Part of a small language model's weights.
Size: width 96, MLP 384 tanh GELU, vocabulary 512.
Architecture: LayerNorm before each block, tied embeddings.
Training: a variant of Muon for these matrices, 88M tokens, 10693 steps.
Each number is 128 + 24 x the weight over its row's rms, rounded and kept within 0 to 255. Layers, rows and columns count from 0. Numbers have three digits each. The size before them is the row's rms in percent of the matrix's.

# layer 3 attention query, 96x96, rms 0.204, rows 0-95, columns 64-95
103:118102116156139154106109153101144117141130143174130126114107151149130115101121111191096099157122
104:150167104160138150110145099107150098131148133109089121156119098124113126129164183140146084109128
108:128137164160150152159159157166129141126155142126140144113134110125133109130175155141108101143098
100:110118128140129126139124078132109159106145132153089168089132104126112149148115142122103099135157
096:178127093161147126173150110124116140138063135160091117116119108167142154153092132107123116129107
094:144126157131116169107112140109121114162128152124138138098156124122121064125133129139127132116095
112:111153107151097168118110132128118106140129151108128148134129151131149140108158124160158065100127
102:134125136128131103079126159131128155091123062127135129156098146156161114085130164129147104131167
097:117120149149135151166095097093145157127150141133156135163127139111125138121125111168104090122107
101:082128105130142149084113144173139124113128129145138123106102137124153077139114120178095129062150
093:139095119140116164164132095144135158134150092143117131118132156094155103139111144157132139141091
102:141160113102154131107124129129144109107110110149109179138118170115131109149118106100135136118108
107:099130134086157104146139157094093196166116112149137113115118137108155137125138141143135186085126
106:138108145157096158122173129149096113123121117124122114114157134167180126115110123114102123131077
099:129074162121125104160124164106106122114181122131142120189174111167104109128130137151116135150122
112:105091115138082120151123170150174114189140181112116130150077121114117128138115119122143152132157
117:109174126161137151077109123072175154129092130144116134091117108145125124090147126172121181141139
099:123205078119101093098116115101134131139130134128141101195150119116139113089128133116098126120127
106:175157098094178120130126159143173114083123135130124166121126112160130099119109139134118104138090
104:143108167123126183082147128120109130104140116135110096152107120135152131106150133112120072128074
100:124099136084160110098149100112094119147115187137112134176122114106169119109142121136150134133128
108:125103130147140120136173132100138105126164139183127132155112120126131139171159145111106160097093
112:149119129119139121121111114125107147156143170135107076114142140140111159157140139133142148106109
103:147104175126113108150137097169169094122189110168120132121124115150145099136126130112120126121142
108:125134132162108105125119179134088149091126109104092159114159098104097124157132145125125104125111
103:100122136112077100139113082175132105138128106123135166116123126146108140138147130131123122193160
109:131136128095119068132108129129129124110095164155141158130140095154118102067166174105134106129092
101:129127124126114121123130153110136126171126127133119137102102154152112110128106125075122120104134
113:118116145078089131138144123178139154152169131136171097131107108116146118132132101124134140127139
108:089156137165136136169091153143116118106151172126155140171131101109126095110127091141123134172111
108:107112121146144108204114107148112143104087156139149147131093131128139112145131118133110115117182
119:173102176139137117126159148137119139121150115162176130141154154147104123154093112049175109132141
111:148138108150092130080094159148164126124147138129107129083141115111150148108126132155098094161141
089:128105144104140134147148119145167108150131145110103117123168141137141069121165114124150149109125
094:126106175119117128122181131198081166152152130128144093146137151104130108101107119074152128092147
105:129099107161128138117102158129127106138135121109090099131139122157123099112141136182092093147098
104:150165125122114155150135127147124133123137088142105172143090155093162118119136137133089113102126
130:091126142166120134143096139129126137105081146112133156134110100132138150098139127154095111157106
101:091153121154086161135093112112145110152133133143089147138109149134159131095090068116152134160179
105:165121111147149087114165108100137111121129132156097124122150157147107121085093146096117141134101
105:126171135148136109107143135127173140120132142129117131122168123107145114174114092132114077115167
107:095116098138089132127128132140142124147134168078098128162102130149131116127114141146136086084133
106:151108133114098089183155119158119107104104120156135088137104129082128110160123130131149126135128
108:155082131092143146144140116159136122139159108139126102132180134129098115147090139166183161118111
111:108138169137130117107126171073148142119110128154073120123151140102163095134147127123101141104131
090:156132176105154102163122121143146152157149110086121199121135115166114147123097129120117119096083
109:141139115139098181123084167108098116122102134103107113119106160094139136142148154132113151104109
100:138144146167140166114126139110104178142123149158073141075116110136086088166148110110096103122106
097:157124159153127160164126141127077139115103127122130193102090122130133107147150099088139126143102
122:096100151112097153123120108150162136165138148088155105152150129131168122118119133117139154100148
107:155128125122105113130147098149152139105110176074105123141131132142156094113134109076133140113111
098:134089147122113121150157101132121148147147139140145104115146138132121127115119119115105153115136
115:124131106183176122097163142115113110071142117129080177098117134122111122113120134131142092131146
105:137177121157151157076085113102174118125094131143106131112123176128142082087161127141105156088109
100:138085164138112147099144118131143182145130091147081110129070153166162149138129118166132131149070
108:123136162154135141140140062097152127144136151136122082102137113102135102108158107155134147162146
107:074118159133127114114124142150150135137147147078112170150137089119135128122124121132120119140136
097:077115132142100111117109099154134131163089133092103111103130150137137132130168114102139140158157
099:103123109109105120126114089187111111135102116167109111120145109106108154104118078114104168119116
095:110182150145147081116114109115176145140112127152149112161144092134125183139089121095097124075142
107:090129133140085141161148089120151135158135119126106104156129121120140130144131151172087098099147
100:129149113134122119140103137118132119150157123129112093167163128089133130141084124132087117124094
125:147135120075165106136140165103111166144158152112120088163104143130120137143164069142128167111150
091:072113159124095157135170098114138146130130147152114133148142058157149163156122086149148125090134
086:150130098138163141137113105151131140119062136112127131099120121117101120109152083066148157153140
082:149154130117141146126182132142083101134154127139152101109117143118117109095152147105182117133138
093:097116154114137117139098128106117151160165128147085123154151136130136150135124102153151101117137
081:119112100151124122134120121148159107131116079120129133144086116100147159110139138154131180125125
077:107134107082123115106158165121104167144114116102145170136119139149148132145129126095114151159169
085:172145089115143095154140105175127113083128125149151101131111127108132125133145114101128072169171
092:122195118130142148114073088112149067093097130138121129125150107125112116113120112132117153171146
096:052147115135155128076127153123157118125152082148113145113149102149123113127105146143120100190117
084:128114143160126181147110107146144120120119166094124084125139124117117129144122113122129129129118
083:150152150104110088116154118113144168151082121129122124142094129120117124091141123107175149106109
095:113128145130071125130061098172110117137146132092152159148132129131137122140138147127150108114120
083:136122151149067125154095137129124116129120124095149130127191072118130122118067150091117148134110
088:123127122170165135142156127081090160114120120123126128133160155161107112166143122081162103102136
089:141087151099125103194155144127123162157146088129140152165132133139138159151178134114150172117104
093:135120131107153086134173109154123134145156136184138092139154113125130091156101138088105125138103
092:200111134153154126124097172088151134095122131111102136141132149157089140132156113101104119113106
093:133109151152155123123153142177121150137134134099159111168174135106072139129112141107187105151112
096:160128155167103116122120145120088086134132128069142140110119111125112120133100110132123125116160
088:123148109140169095095107138098120118145084127117130115130132131116150116163145122178112169145143
083:148097102099078113126129123150111115105159124123149091179114143133162147130125143142111101127109
098:131112154141133134178118109151101111119107124115132131112125104088147167152118117095088134109112
089:126094131143162158148137101134119179120120140150147166121135130103114161115133095120112173106122
096:107168152148125159126177160137077095108113123116110154117096129097131131132095119114115126132134
100:161124132110156105152118173133103127140180136109157125160125167128098136148113102112108144109148
089:096120133110122094147105110138119142126122106150062141150111118090135121124127130128136129132119
087:112152128089149159169113102084120166136144153134153132139094110097126119143134099117167105115090
075:127164126129106110156104138123104148122177147102141195116069162119133131130123149140137107172167
090:121139124140169102136125143119149145084113150076124142130131095153190143076113147135115132143109
088:097123106109134139143134088111161121100141161136172139141132070152078151109098105097150182133142
098:122148170106126135124145140137138124175156117108127108148151117118153118128125081098133197144133
089:142113094141119127181163119127149127118151140143158111154085091157107143163086123163114166136126
086:112159130169119126146147107108141136126134163100159133120133113133128096140125118149093092113132
# layer 3 attention key, 96x96, rms 0.186, rows 0-95, columns 64-95
099:091095152082098174159118105096107148120126150116135073163151130110131150123144113083117170120153
102:119140114167137131113136102127097157161114127152166154115112139104118117113128103162112128113111
104:107153148147145144100141146122089084141130132131130133116072166134114157113146135134099118107155
094:123126131154096107085132138129147095100140137111102145168064173115105089078118132119116135122106
097:113147154124135153106116141149153146131151092126120140109123113122075121110096153139130083067107
107:126135119108094117084145107172165111098137155121090128128121096125133147170149116109131183126154
104:113095089126128121131117120068153139113153123132127117147111095132144117150132146171127185131159
108:120121114104135160175150149086111108107121110146148103103153101105129152150160142151103132126076
090:142118170084111206133149143149129125130110109128084084095155128129141133128142132105143124120099
111:165159100152115131150134148094177144164139131144102161144093113110124167101099145107079183153128
095:165119140123126110098148110132112156142133106107163117125147093144087115091130133077139137144129
105:122127063124136117138121133138129122145111130113117077133150121119092148077093141161168113150121
109:199105158136139133170090106151146086110161149165156117117146146126113143140095136123108128139097
106:107128092139103120131076127114123129141101096097101150097110127151131135114119141144163121122175
104:133169111111114131144170101147109113128114134120101122100082141124125141159155124099109116144127
109:130147113120118082157110104164099123110116054128112103160171142124149121126171123160132156111135
116:112152133102102135128120112139151122140132131150156118119132153127159184120155165147118120099140
107:123091161099151130147159163151131145160121127152135132106077132107132148148087107119104195120097
105:084137116148131120147069119151140112174124141126126123117081147077165109139109145133119121147124
110:144111134107135172165107096102129161158120144145147120124121157123095135128169123097120162137138
099:141135107110149124137111187157167152100152100123126099139103120091126131151111128124114172145124
103:097134160114148119134129123142108114108107115087113060174095162154140098083107116136110144135133
114:142146138130141116145134119132101144089145104135152156130092126113137145129107090131150112127181
094:103145111109098130109143141104142126146127152086098109150137140100138140133144145162133157112129
106:147134137132155151128118139134157121163137130127126149092151146147140125088122113138098098133117
100:113180109137136121110176131115112149142151127123137104110092107135149107125070159102133129077112
105:131153121133146147145120090135110162109174111118133129088120154108110106150142089169110125133139
105:122160154130113095142129167122101137118110161135121117090122077160100121114112149127076135189128
113:115100159077169136132157165092129138157135102127124131105163148159116096128147182131115165117127
098:156150115137136157120185099083116123149108068109113132152120104131149150146115147110095152096130
104:099103131154098131136150141144163127158138049150125134124173143153131121137124134141136132110072
123:128175129128144099119141139129120085098109146084109164090157093155112133120145162118138138128132
102:113097127142154168149095113134152131112115152176097132146084109116166153105136096132158110111138
090:112105136128116141123107165133144130090136149123113134143135118110093147114103161112128083151104
099:128101162106155114140149135135123118147119129133152141089140077163091119131133131108132106138115
106:091114113106098131117169141111183124127156113145161160154100141085156129128131126133128153155104
093:090120125157103154095155107073097129103125133141142108155131133133140129136114100136103134113162
114:109140109149086114120107117130128111142130117136098125126166107122119117157133152129105161098129
105:134136163097129160128164103119116164104072146141194124109112115121115171124151130130079119087123
102:118165102133121137096140157135117156098129124130147177080115103137101126132117140127137083165126
103:125102109114091102157103111176148132154102120105142115169111163148135108112118123059111174130141
102:144124158134105135155130125146183142126075148158163132158155111117116171114126139139132132160131
115:124134142136118144100128115108145155083133156095092123140137142155100135148125142091154125090145
104:148152154105142085111154095133118101084093150115110137072163134154072107142157125070141105103157
105:154115074057134134138111108121132134142120142109138093138112089162124134139138122138146188125119
095:153123101105102111115144149075106106133125150174129109153141107074109131183170150158148134154158
103:111111118134184133150140128130140167157168122123124122140115153129152131080138091090098172145155
096:152128092145109084116109121141126134146113077102162122157151129112165145106151141148134133131141
095:132175097118107107124151128139144128086140077142148087141134114135118147118110141120115105124130
113:172152152107124115118128150135132122141099105187076088084151159108140102144126135128110138120105
106:131094136121097160062170119145131111144104123127110149113148093126109139137133103129126153134170
104:156135137117147115152114178175112092090099148130163155159070117135100110156120097132118139164100
110:133167108131086114086097161143142114156119160107101133089118089137129106138128126149115081129108
112:104087123105098146143132096113116165132132090104140109153112084129138146168126116124128146136125
109:134148135092141127122124121147142155145141086165137121183126124131131123116163143122149167071155
103:108094148076086144100145133134144179117129122170143117138136154148134127162162143133136157119119
104:132159099151131166200132077119143158153109147134112087103109119100101124130099122136130116116101
094:110135077124179154133108155108132167122121139180114123122127100114110113116081140119132144106114
096:170103175119133161178159143101089162085123151133136076135121119122145133167138168110108146151115
100:110080095146100130155155120123097135109117158116125121135118118113100087109131124176102136201118
104:133119131099094118167126153089119105123148081133120086131170108140115188134140106110107115157106
090:127112132163129130133149119117133086134081126143147140117138180148097165116146109148161093144109
114:141133127126135117163143120159098137134097099125138114141138111095124127119114112107150153124137
093:167090144145091118118138130144135118107105118132154117140159134077131077121160145124096097167140
095:134143179122143112153121130130116119111159167103106129116129127148113094067088105126133073126150
087:149131137132127098103125164111149088090111103117101172117144132131167114106133124103110088159103
101:127193149087134117167125098120141141125142127148173114131100142131131141127136080086099152107113
095:117158139125116124133128111137152108136154128133091122163124142161103113119162151148115077170133
076:145139147167097104134100141180117111101123097143123166135143148147067087130123137128131133081195
092:098159126170155138098135141134114112124129132054103163130118102135122132110127075150113135126107
087:129103129141086130117130187122153181128129141127098156121141158130113089121154065159124119116140
097:097152108160103139092121102084144142135106141103162137107105143126139125150118137167156088117136
084:129142102090123133122168112101143130098115083132125106163120141128142144103169129098124113127151
084:132112157144123145134123119139090101133178131124087119166141122101169119125109068103120131143181
088:108126093151144091142170148111131130103114096107112100110097083122129167132161131188125150148116
094:183140111134159120108124146081143086102105152172098097116116092113138161105145201150137123129139
082:116160107132145096142089092168159146115168119129142160153122095057120085139128159144157111131116
095:123124105127157116108130168131114118110090152114108104108111126125096130131107089126137122138132
110:155122124165174117131137112140109093135108155081111196105110142134073147154132119121133111147113
087:075118137141099134121103103103099111203151186152129127127122139133137101081136119102131127135126
086:123133143118102140114136143088103103107125109173118174113134143166127142155089132129147107076156
091:117169073148134124119107115160152132112115134175124151111102126122143091104142117155137087120111
085:145128110112090102137085126124139173155153146079112134188115108117094112096118126158159157135118
083:139139131121150123167138108115166138105117126189105145116119098107127144130132105124148165121105
092:139150120123165117109139124143120113094146164130190116141083129138100135114097150126154171110139
104:154151158087110138121132132148115120110144117086113107134119151174136137113173130125143118130149
093:126136067144094096127114137153141115135154193128135160088121130154124145132137099103060133114141
100:104194124122136120082132130160121166138142128150153149106147093132131099111133104091156074141161
092:108136134151103125113136116149114160156109155099162120077155111136123172124139120127124166115144
096:110107146110149149120155147146117120124149119146172106107083156158136091136105150151141141197139
086:133121089177148157138106129138124093101112121123107120109122154140166104085111139082080172145144
089:116128087139117147100101146151109090151139143114095134147107113139151143154138107185161081112139
091:145099156137090105145098144131130156091138138141102109118145127111101113165081137128122110181158
101:147077128112132094174142134119070129133132170148144112109137128149135088142171141145104113132112
097:159124133121160096116063136110118141141130125134122147103109156108142138180127183122142161140149
097:137121135099126163115086106148134147171105137157119140152082134103166147144143109153141194133122
# layer 3 attention value, 96x96, rms 0.164, rows 0-95, columns 64-95
091:149141138107069185140116143134150124115160114124069123092105121104135155171112085171101125127133
095:097122151133116106122131127144106120158113128145155154146140129133116141157122112156135094148114
110:102147153146118172142129132122140119153135103122136126116099069119119116104124129182124130154132
098:152127111107105128102130071156129128172134164154151150130137119119101181145125120137113117149108
097:143091116115177094164143143080122148144133170105104101131147090105109138126135108129098158155125
096:145175140117140179093142151146118166149127151098151185141099100106126139106169169112117128122140
093:137159180094112161128171159141108166089080125112085162133104138076136127129156104160146150148138
093:149140175117120114137128136138147132129139123122151105152146166109133140144132076138155095143133
100:099121143167118131105084162129170123088149201158135131126126109103155106115113124112123123077132
111:127142087084202178132105158155179132133108135161117134120052137131110147123164150118135120156116
090:145160154146111161154142144129152138158078125135129124101095113123094120130129128133093098108141
098:137129091101082141141131141079139158096099103135130156177128098129142127182111104128139134195136
101:153133126114127123151134148123100093166144123124090087112123109135162093159093098141126100173092
097:142194135144106108171154142114134178173128166166129112129152104121127141147145133120150117102105
098:115137071110152120151058124151153103115134169154098171138132145119143126128138122115157152110106
105:126104150147157114121128114120149125128116112134090143130113147129162127115137164092094102143155
108:125148165127131097080092101118105101143136112124125126123121103080119133123126132111127162099121
097:099140144133133107138122175090155134126095107102137111091131102113146118092190133086144133158178
088:123111130137147099097145149123140172073151186102144134133134142157149105164130105153124121115128
094:133140105128103107156170124153179098147092173129129128142129186077133104117118140130163127158120
092:131100125109138147100088134178135102133167155136103114140140108149173144162101094152106076128172
108:109106113114119109178122131116107119137141111120093091147127145140118152118124158097137125120162
098:094132137111126121106122128151152122093121141178075112070079189163143117141140141125116106175123
109:116119131119114089118115141113102105135142175150133144121139142109127126127127119109147164151127
097:104143130119123120106118139136100097144124087140144124126106120109139096139155128089144085067113
089:087154167141091115089088162130126110080123133111137153160140080143128129114155102137154108126097
106:106088113169145094095091153144149119113136118181119111140090139130130130123163100150153089092125
097:143125118081138136075099168150094149091157154120146137128126118105144134146140128103153154110200
098:145105108133149146108154083130122173103105145151124086129150099141110112071114148161169139167141
113:123107183139145088101116112095161108105122142085139107120107140110085149175159152105107119096128
102:167142150126141125082135129107124132115120139131114114106086180085126097108106124151142128139125
102:151142163087135124140128146160154160094147118094155124087107150122099120125151124143106138149136
105:161152097160122096139096118149116136121157136132098122147150127122166155113109158152139119137124
102:114115123103126125120162155121064145107111131082100160128161113162181144133129134140143116120120
092:129084119090128130125105188109148111133100120140079130131190115117109137158143115143156093128161
111:127108151128125073101144153124155164119142090120158140122097082142152131102153118176090130133120
097:166105139097106086124140122093137141154124123106134119124183069063119081138109105138097111085130
098:095139174143123106164131147129125116168153139185114141082084147128122107121150132128109081137127
089:114136125084150120141162158101157159109169195134155091133164076118136132101131153132119133140110
118:081124093127138160122153127147139110180151119098159122095136088141133075123140118108124112097169
104:094123108146122177159128114124138154126120123138118146130147112127077117151102106161092134104062
098:163143124167104176148093086111139109121136149156101076110132126104130176092129128152132106101171
096:106114120130132069103150121151130122107154120166151144115186155098131135110113118167136141095138
096:134117097099130120110163135160180171127104095153113127101184135130136125135136097149142102141129
078:100154109099116136138119125119134133101107138078096135117160134098137104142105131133180151126114
098:126159152162084112134117178117079109166142092183120108137102091114120137090141121115103155118126
099:107112129129115133169136148129099114129118112119109157144151101116087118085148126162101167160143
102:113143145163108131107105188126122110124086128132091128141147086148132095156132098127125123098143
099:136124146147163138076120104073158138147149166120138104108086124144114118158118113127094145158169
103:080162091132110112138159070107101150122147152118143120137138152119079120135141124142128165146158
106:100092130133184123148118166113128093116179140084115150102134125088120152134126156125118116118154
107:136133100134165151124152150169112094109155143113095113088147114106190121133107092111145167138137
107:137140139093135167139101137178147148117120161155177145112148109148157137156086161093102103173087
093:139115113134113142128153100099119155148132197158145118156120160124107155094103183124109120092138
093:142190100139119168127125149106162162102120157118122141112188147136143120072117150125170123098140
093:128129122144138116170159139121147118143080117130140101180118119138164136114115145120126115108095
105:080130125111153118144136141111103184135150122150122093089157089128168124098118135107155172091139
106:145101103094154139129174142140138073151153077039097132147153141091145130123089151132134112135106
103:156118149087138093086129072084141153150129134117136134162127161140112089133134117136140144122134
100:143100127103102129117093129145116130092142089143127137074153141116136152099124134153150140096147
111:108164091155146136110148162139146115143135108107139099110118112186121120104161162136134087050100
107:092092148117112116127121110138066101143125121113140135131137139125159152115150147099083113086149
096:148080106101137136107129106145109138114142126130133189155114152163134141131140144159110122101160
118:107113136148149118146130120116129128130102097095139104148080089143121115133160151107126119142129
095:122123142131147183136153156126151138097145149120067135104111111156098153086120117149154126132146
102:148149100141163154121130160140123141169145136156122110124157143139175152112101118122133113169148
090:095147118172140099107115087100113187111124152127144126169126114139103139113108162142114155129129
096:083116144160129089128142127128129133149116138130156144112173102104120106081142119150137116110124
086:124104147145140123142136140148129147161116113114105104121113109175163101127135096091130136104128
108:104154125180094153172120125128100149150135136144121115118161104136105159134101112176129139175120
105:110140201153161104108127087138100150086128142137120120103136155110086120115136107148142127142112
102:152109115126132194089148120119119118130124128140166182137084112155105141109157147118135143131092
104:117081116116108154132137114138113100140102096125126131140089134130079134134118146169115142168096
098:135124114163097123096108145136143139096122104127100136116121084132162139136107117170120103170116
100:133143120082136174131127145114188144139125138153138114169173079137113166141100100123135107135134
108:134134109161146119112178090141140166128084098121146167095132138141158136135119142121172131144104
095:132138110139125104141145106147154124143104139147155099095116141120173106166134109084090154114138
091:130123127144159145142166191137153113134088110123109095109117120118145138114167129096104115135135
104:137162152081107116138138117134142133141144151140152153118171142073091147052094132109150143129132
110:121095126122093146108115115175129103106103108129138154120134154097082191125140144160149105118115
107:064127147131180102138147176084121095130176143140138109094136089158123141123128122136149117100074
086:119106106092137154182156089118150137119099155100109158128121138143114152133092130142148114130080
098:110077131098144138114134061144084166107149138116154145129173132114130186140125141114115118104103
101:145108137096164116153133134105132113132121133081136149132122152134110129142121146105146126211098
099:109148122123112123133114119132096135112119158132106144100110095117110101112168147142176170181074
105:204090104118149124137123116144120097117132126102112129128125149113118159071132132135092116097184
105:159100159108118124080106166123145120147151151173140112152113117114104142105079167111130106069160
088:137147128110111126126121129114121171122129161133152115144162132135098126123091141128153137122112
083:152117140137125156067105099150134113136109072161175131183108142152104159151157140101082152150122
091:156142142107110168135134153154114073148143143168131122109109079129116141149121086130109115170092
106:151137147125105139089154108165129132136107094118137155151112147092108150129164057147112140167150
092:151131140138156058102135071113119132117133134117142147126123128150145105164132104136153089152110
101:106128162096121132100147166158106145137169152176132148120140144100171151149152104109088116126116
103:191119131170129146110124092131135137128069109127144147110138128144142158130119108111149131143122
111:085142101154102090131073107139124121112165124134132119103118134167145116126112146132083126184126
101:110125135079146138185116088120141126103153109092151153150174141111078157125114107136125101110144
# layer 3 attention output (transposed), 96x96, rms 0.289, rows 0-95, columns 64-95
091:149089112166179058125146090141097114138102116094109114163110153123107139164121182111178103144139
090:137163125133134131132156146147147165130132160127087118133079148118113093084134121099067136103112
110:162115139105142069164115133118131112141157143095064147120120133171135170147119143124130165097133
099:115136080129156135138112177119138152123104129111094135137103167139121090113140129137149124103153
096:119160090107104104127090118161188097158100120147119160147104186127129138117138144102121116126143
096:117111116124128091174072140111119143125126138111098082154155095114147108169146092176127114129141
099:067111134140127093137116123138106101173163145147100083138123116102129124122097178115109108128146
095:130122123126128148154163153110065119136123174119140117132068134132144123106119148090106135158088
098:166099164117136124132149167125089106137161068110103101151130129149137150157144152131128145108097
113:090144168162082042148105115117118133125151111114114121162130099140138146118115099116159136082177
096:117089127130120108141149110150077075112145166134120113138142114131128118176117127096168156135132
103:146138155116159113099176101135116114152143117136169104085107158139109121114116129120130095134128
097:101122113134097103111156086157136120087134156118161203137127123164098168124151115129116163130163
093:132076121094121133091156136121120090072134108112099140159121135160158123130142098170099124141115
091:135129161152102162123119113082150134105122103101139100136134136133141152107151140118108127130108
102:172145116127116115155139142123139162100111124155189106109095120117139127104106163101161168102114
100:136127146144113130187143129134153153133135178119091127113129151158109133146121108111104066146108
100:152113145138110117116129116136093098160136162154122128186142143121122157154089123183113139101130
094:103130139116084115144142177140118082143104079165158122113141093084117153110188151134118104157118
094:133123158135131155101124188145084101098163127144136133154110129139130130149136161156113132123138
089:128115115175114081159136106116103121117081123063180154149099145116092095141133160128126189148120
109:118117171140098104082143106115139113092118140148137141164135108142128155095114103107143175160119
090:150098109118138124106145161111093163162105119109174123128172105135110161126106156133107128063131
111:111159137139121175125140113095130131131093073106119158123163137133136165154140167150093079113122
096:122099144123110134119162088166138143100127159119143110168120099124179141134096107125117153145112
089:139141108136152111165110125132086113180153147116090078161122129095150156133124129098105152122109
110:093116140100147127163173109152113181151154132105144142094130107110134119118118135085115176106123
088:104098167156146108165162119109149166172155111119134099149147141120100066146120118156101056144093
101:121161172100107112124107196127130090166121107132152133143106143125142121141100124118094134130138
105:127125106150109078167125123136143115127129121147111089091136102132127141126089159117139131125118
102:133147096153111132136165143148068149124120141109092132124116110123139168146146135126069146127139
100:087134106166104126171136084114100095139130164145118124177106150124112173120106116131157118113147
103:184116154122112135131121168110112130109082141128175139106118137135109120110128121145121148094109
109:118125122109139116133115130156116142146141146155134128099141148091077084098140143120128131099160
088:103167123182111132114158045144127098112123162130146135138092122146139117086112131162070117152091
112:116142094103171137178093159137118118148105179123125132158109205112108137141091102093140090110150
101:115156121175119144153135127188124131128141160134082114140066165126158139123136139137080119170135
097:143154063109117136087089111142157116090108121112097156133147127146082157140129114138150187119153
093:117128129156137106125096100132149085136116090110121150164096174130153110126132120171115126135161
116:158106121144127160124107102081149106069141113137099123161121174115139150114126144132144138145106
112:158135128128126121104132146122152104118110086119120101150103158126153106121156157106153151146164
106:125157138132130114132139158117107103125112105127138159140099098164130092172151143122127178151083
106:145176116128137190172083145104123128170094112105111088138094130101137139139109132165102119107152
102:067151124157116130147105147110088097152137153116163118170141119108103137137124155148111108115133
074:172139164159097111107131161097149113142152115156162138149079137147149140103126179154093108125136
098:123116114087144114110133101162137158171137123082147129158123121175143119137124109131159072146151
109:107165121146147129092106105113174138127127097127100112142125130107170126119176118152168113103140
111:128121089143155123129156075118101143108132157121126122109124155083119145157155145161145121148095
102:156121108123119127182115102171121146091137119112145161114165102147128121148129093096129114166097
102:114089151117103126124114172133155115136156101128130122117162096110144137112134125119169133114150
110:176166151100078150152099121127129116078097136188124140124140147109103136139188064101132112143142
111:157104148128119113125094123105146169139139131155204118154140159105097114152142194171129084124112
124:115151102166106090148132117056103135143117092105122127105155121106086142131184116152149131110115
103:131137129117144113127113130138097128121109096084098145113126114150129117160156105096160182128165
102:130128157123128111091167127124082084134135109130108092177127112102142142169150137129104129163112
094:099072144115102134097143136131130130109155147141118147117148128153129132152143127166111134106120
106:111127117149127132122128152134173072107140144114112134192134153119102108127156109139101092172127
104:147126155140083146151097159106093166086100158192185153140070121144138149107155113100122136102126
101:093126119143142135176121185169106102099136137146108118128109066118173160117109154122124164145117
104:136145144163128127144158138095154130145114182107127129168097156110099135153106124120107107139112
113:113084135110106170156101081079105122087135159100131162164162114128154123154132054137131162166161
107:141143089138139143148102136139173157098122147131130144107098138149110091129098097112139153116133
095:116145156112115131166128147118155142128127148151130095093132072089142105112082132114144137131073
117:136112153112135136152139109128122130114178144157093162100141151122142144145139084143147116102129
092:117137141120149110111116124126134115142108099130142128160110132089137152175143159141126158150147
099:124110180080084107121129115139147120118119109101162159136135102140131119142128148139133128116133
083:165099121081121145124102210136091089152143110150130136106106162117129101155172078106156122124140
090:128156120162171177120116112155149145154139098135134153168080174121149129143109143097116115130144
084:114117109126120147122125091124139064102137172151145177131122135139109152144105129180094151137164
101:157121137070132075112115141130143110149149137129150137104107130130109108141139148110145164078115
107:148151099082103136150120174147128100187138125149100168129084121153129156153100161106109106121115
096:093126113105177081171087151109136157131154137115087096123167139091154116186134123186124142130145
100:131172135120180098142108130100148165113109118146134101050160116105145136118110104113171122078165
097:124159117146114142164165149120087144156164148104090144142115169138102138104141129082116144100127
097:110163142193114079101136097127159098143143073112099163143059160120150126104165155138102156125140
107:067139143104119190126135178084136113141125141105151093136144121113150120090140119155095108128119
095:121108143136123121115112135087136129101156105148189150120130125157130134090113137140161126137124
089:122094143117120123123128090149127140131113140123152120150113131170139107165076124143140121112146
111:112160104167124134092125134106137140134134101092112100177122143164163105171161121164087103171125
109:128151121103160114150133122143140171141130161109116100162097116109145064095124110098101110132115
104:158137082122122144132104101143141143146119115110093137161114168122123148112130115109105146126164
091:146151149140100111070152191141131086121131132169108098119132114132130133115147131102075172144170
100:146142094144131127112077177119178103139085111102132096149091144113105079106119130163101122158152
098:115161141126093139110126137129135140141116123181118133116151103133119193163170098136124095054187
090:131129133142124100142144169146137151173144134119083101158166118144130156159120137116121104085153
102:117139117155102118138130093121136156108122132125158133172149138139125101129129101117166080149119
098:129170086139122137137136107121099130139101122056101134133137135144147130111175064144090117173142
090:120114151129162104158118119128083126144142112118138104135086155104127094125140123090142109121145
084:108129111093159138166111117103161139092133125133098170087132108122153129138124088153172110086109
087:099126106113172074121114111091135215137149095104103132155157130150117134170125162137162152127156
092:107130114126172096177111132124120144136142146147125113115084142116152107120063185114172109095118
084:144139121077130160163119176153102159173103127121140120083133116116125156143111145139128104079138
097:118129106149098129139097144116121102124085112090155144149111120139111113083106132167136137126142
098:097143132082111088187140142137142130136191155136131149121115129117131103129138121141100113103138
113:150118126121119162120138146065127141125140108110129143149159142145107195138126092118150133097143
097:130104122143103102093119133112149144117121128159095067149127130124152095146142123159100124144119
# layer 3 MLP up, 384x96, rms 0.422, rows 0-13, columns 64-95
095:150121123119127136156133132138125114118149113157098142078120091143132136191140126127107145098118
097:126097131137129182155132126135124130177109150149120163125105056170099087120077123125154121112148
087:152130137072095137143147123160117159144161132105168129075158117141132128108121163103146093132119
091:102096113141134159160103099111135132148148139115179103132121153073103125126116159148132124112123
101:110151131118083125129107137121146168134140183130107127121119095124110156162115041138129146115139
109:155109150155097123099075126131126089093095169124158132164111140138156142132140122098145103120083
081:103125127110118087149120143095100143134114158110106118149106100118124134114078161143126125105140
112:132115116101130142148154129135126124063136140124105113115102127133069088145142151182125103125119
097:121142134102138081153176150092084171143095114089108151102142109146118106132135184151117157105163
104:122115143126146130127145152109083114104117092134102158159123135123118151161124135157107106142116
094:104049131158128116099106089129135110131193155173129169131116134161117137142201115100120174096098
093:118096136117107096111110167106133110113122152127110098115142112099138175118105153125104113122092
107:139096105128143068140123081114065101150111124121115127149120163105115190115142137125157148125146
096:152096131082123118122123161112101144106160145146135140159161133132090113097124187122121150087118
# layer 3 MLP down (transposed), 384x96, rms 0.0695, rows 0-12, columns 64-95
090:145136111141123136143143094129109182165121120157122135154124146134166138070133106165121104118158
098:117141166185092134129126136115097121129058069138147140113127124166101080132116118100167130130160
084:111162092164125122107160115145110145103132141135117146150100108146137138153101103106125075150114
098:145158129135131081135161132128115164103143141080065124126135100133143153130110109097122127140130
108:132090066148121138151131129103124138128154116158087113109127143145157110138092178158127131144159
100:119147141133083103134087134139133161159156114140156102102149156143166115131122111111166133112107
039:174141122135113134089137070121100110141141100147170131167117135133095164120089141096101133123134
092:121129119119124092082181112158153106098146122163168099130097136111165132128108166148113140146131
090:141151107103106102128113104115101115153116129116105148134126128140152107081134079143093149139131
110:146126126130118132087106134169141117097110156116110107122127091144146112113161117136125158133131
095:110168157101090134136172105120165121103140172157124127173104149114149121139117125117093119115170
091:138133141124093143116138140122125139105096094090139123136172131139120073156139107132137127106110
114:112110130147123087203101110132143138152129129113127113069122144137107105123115136129111110156139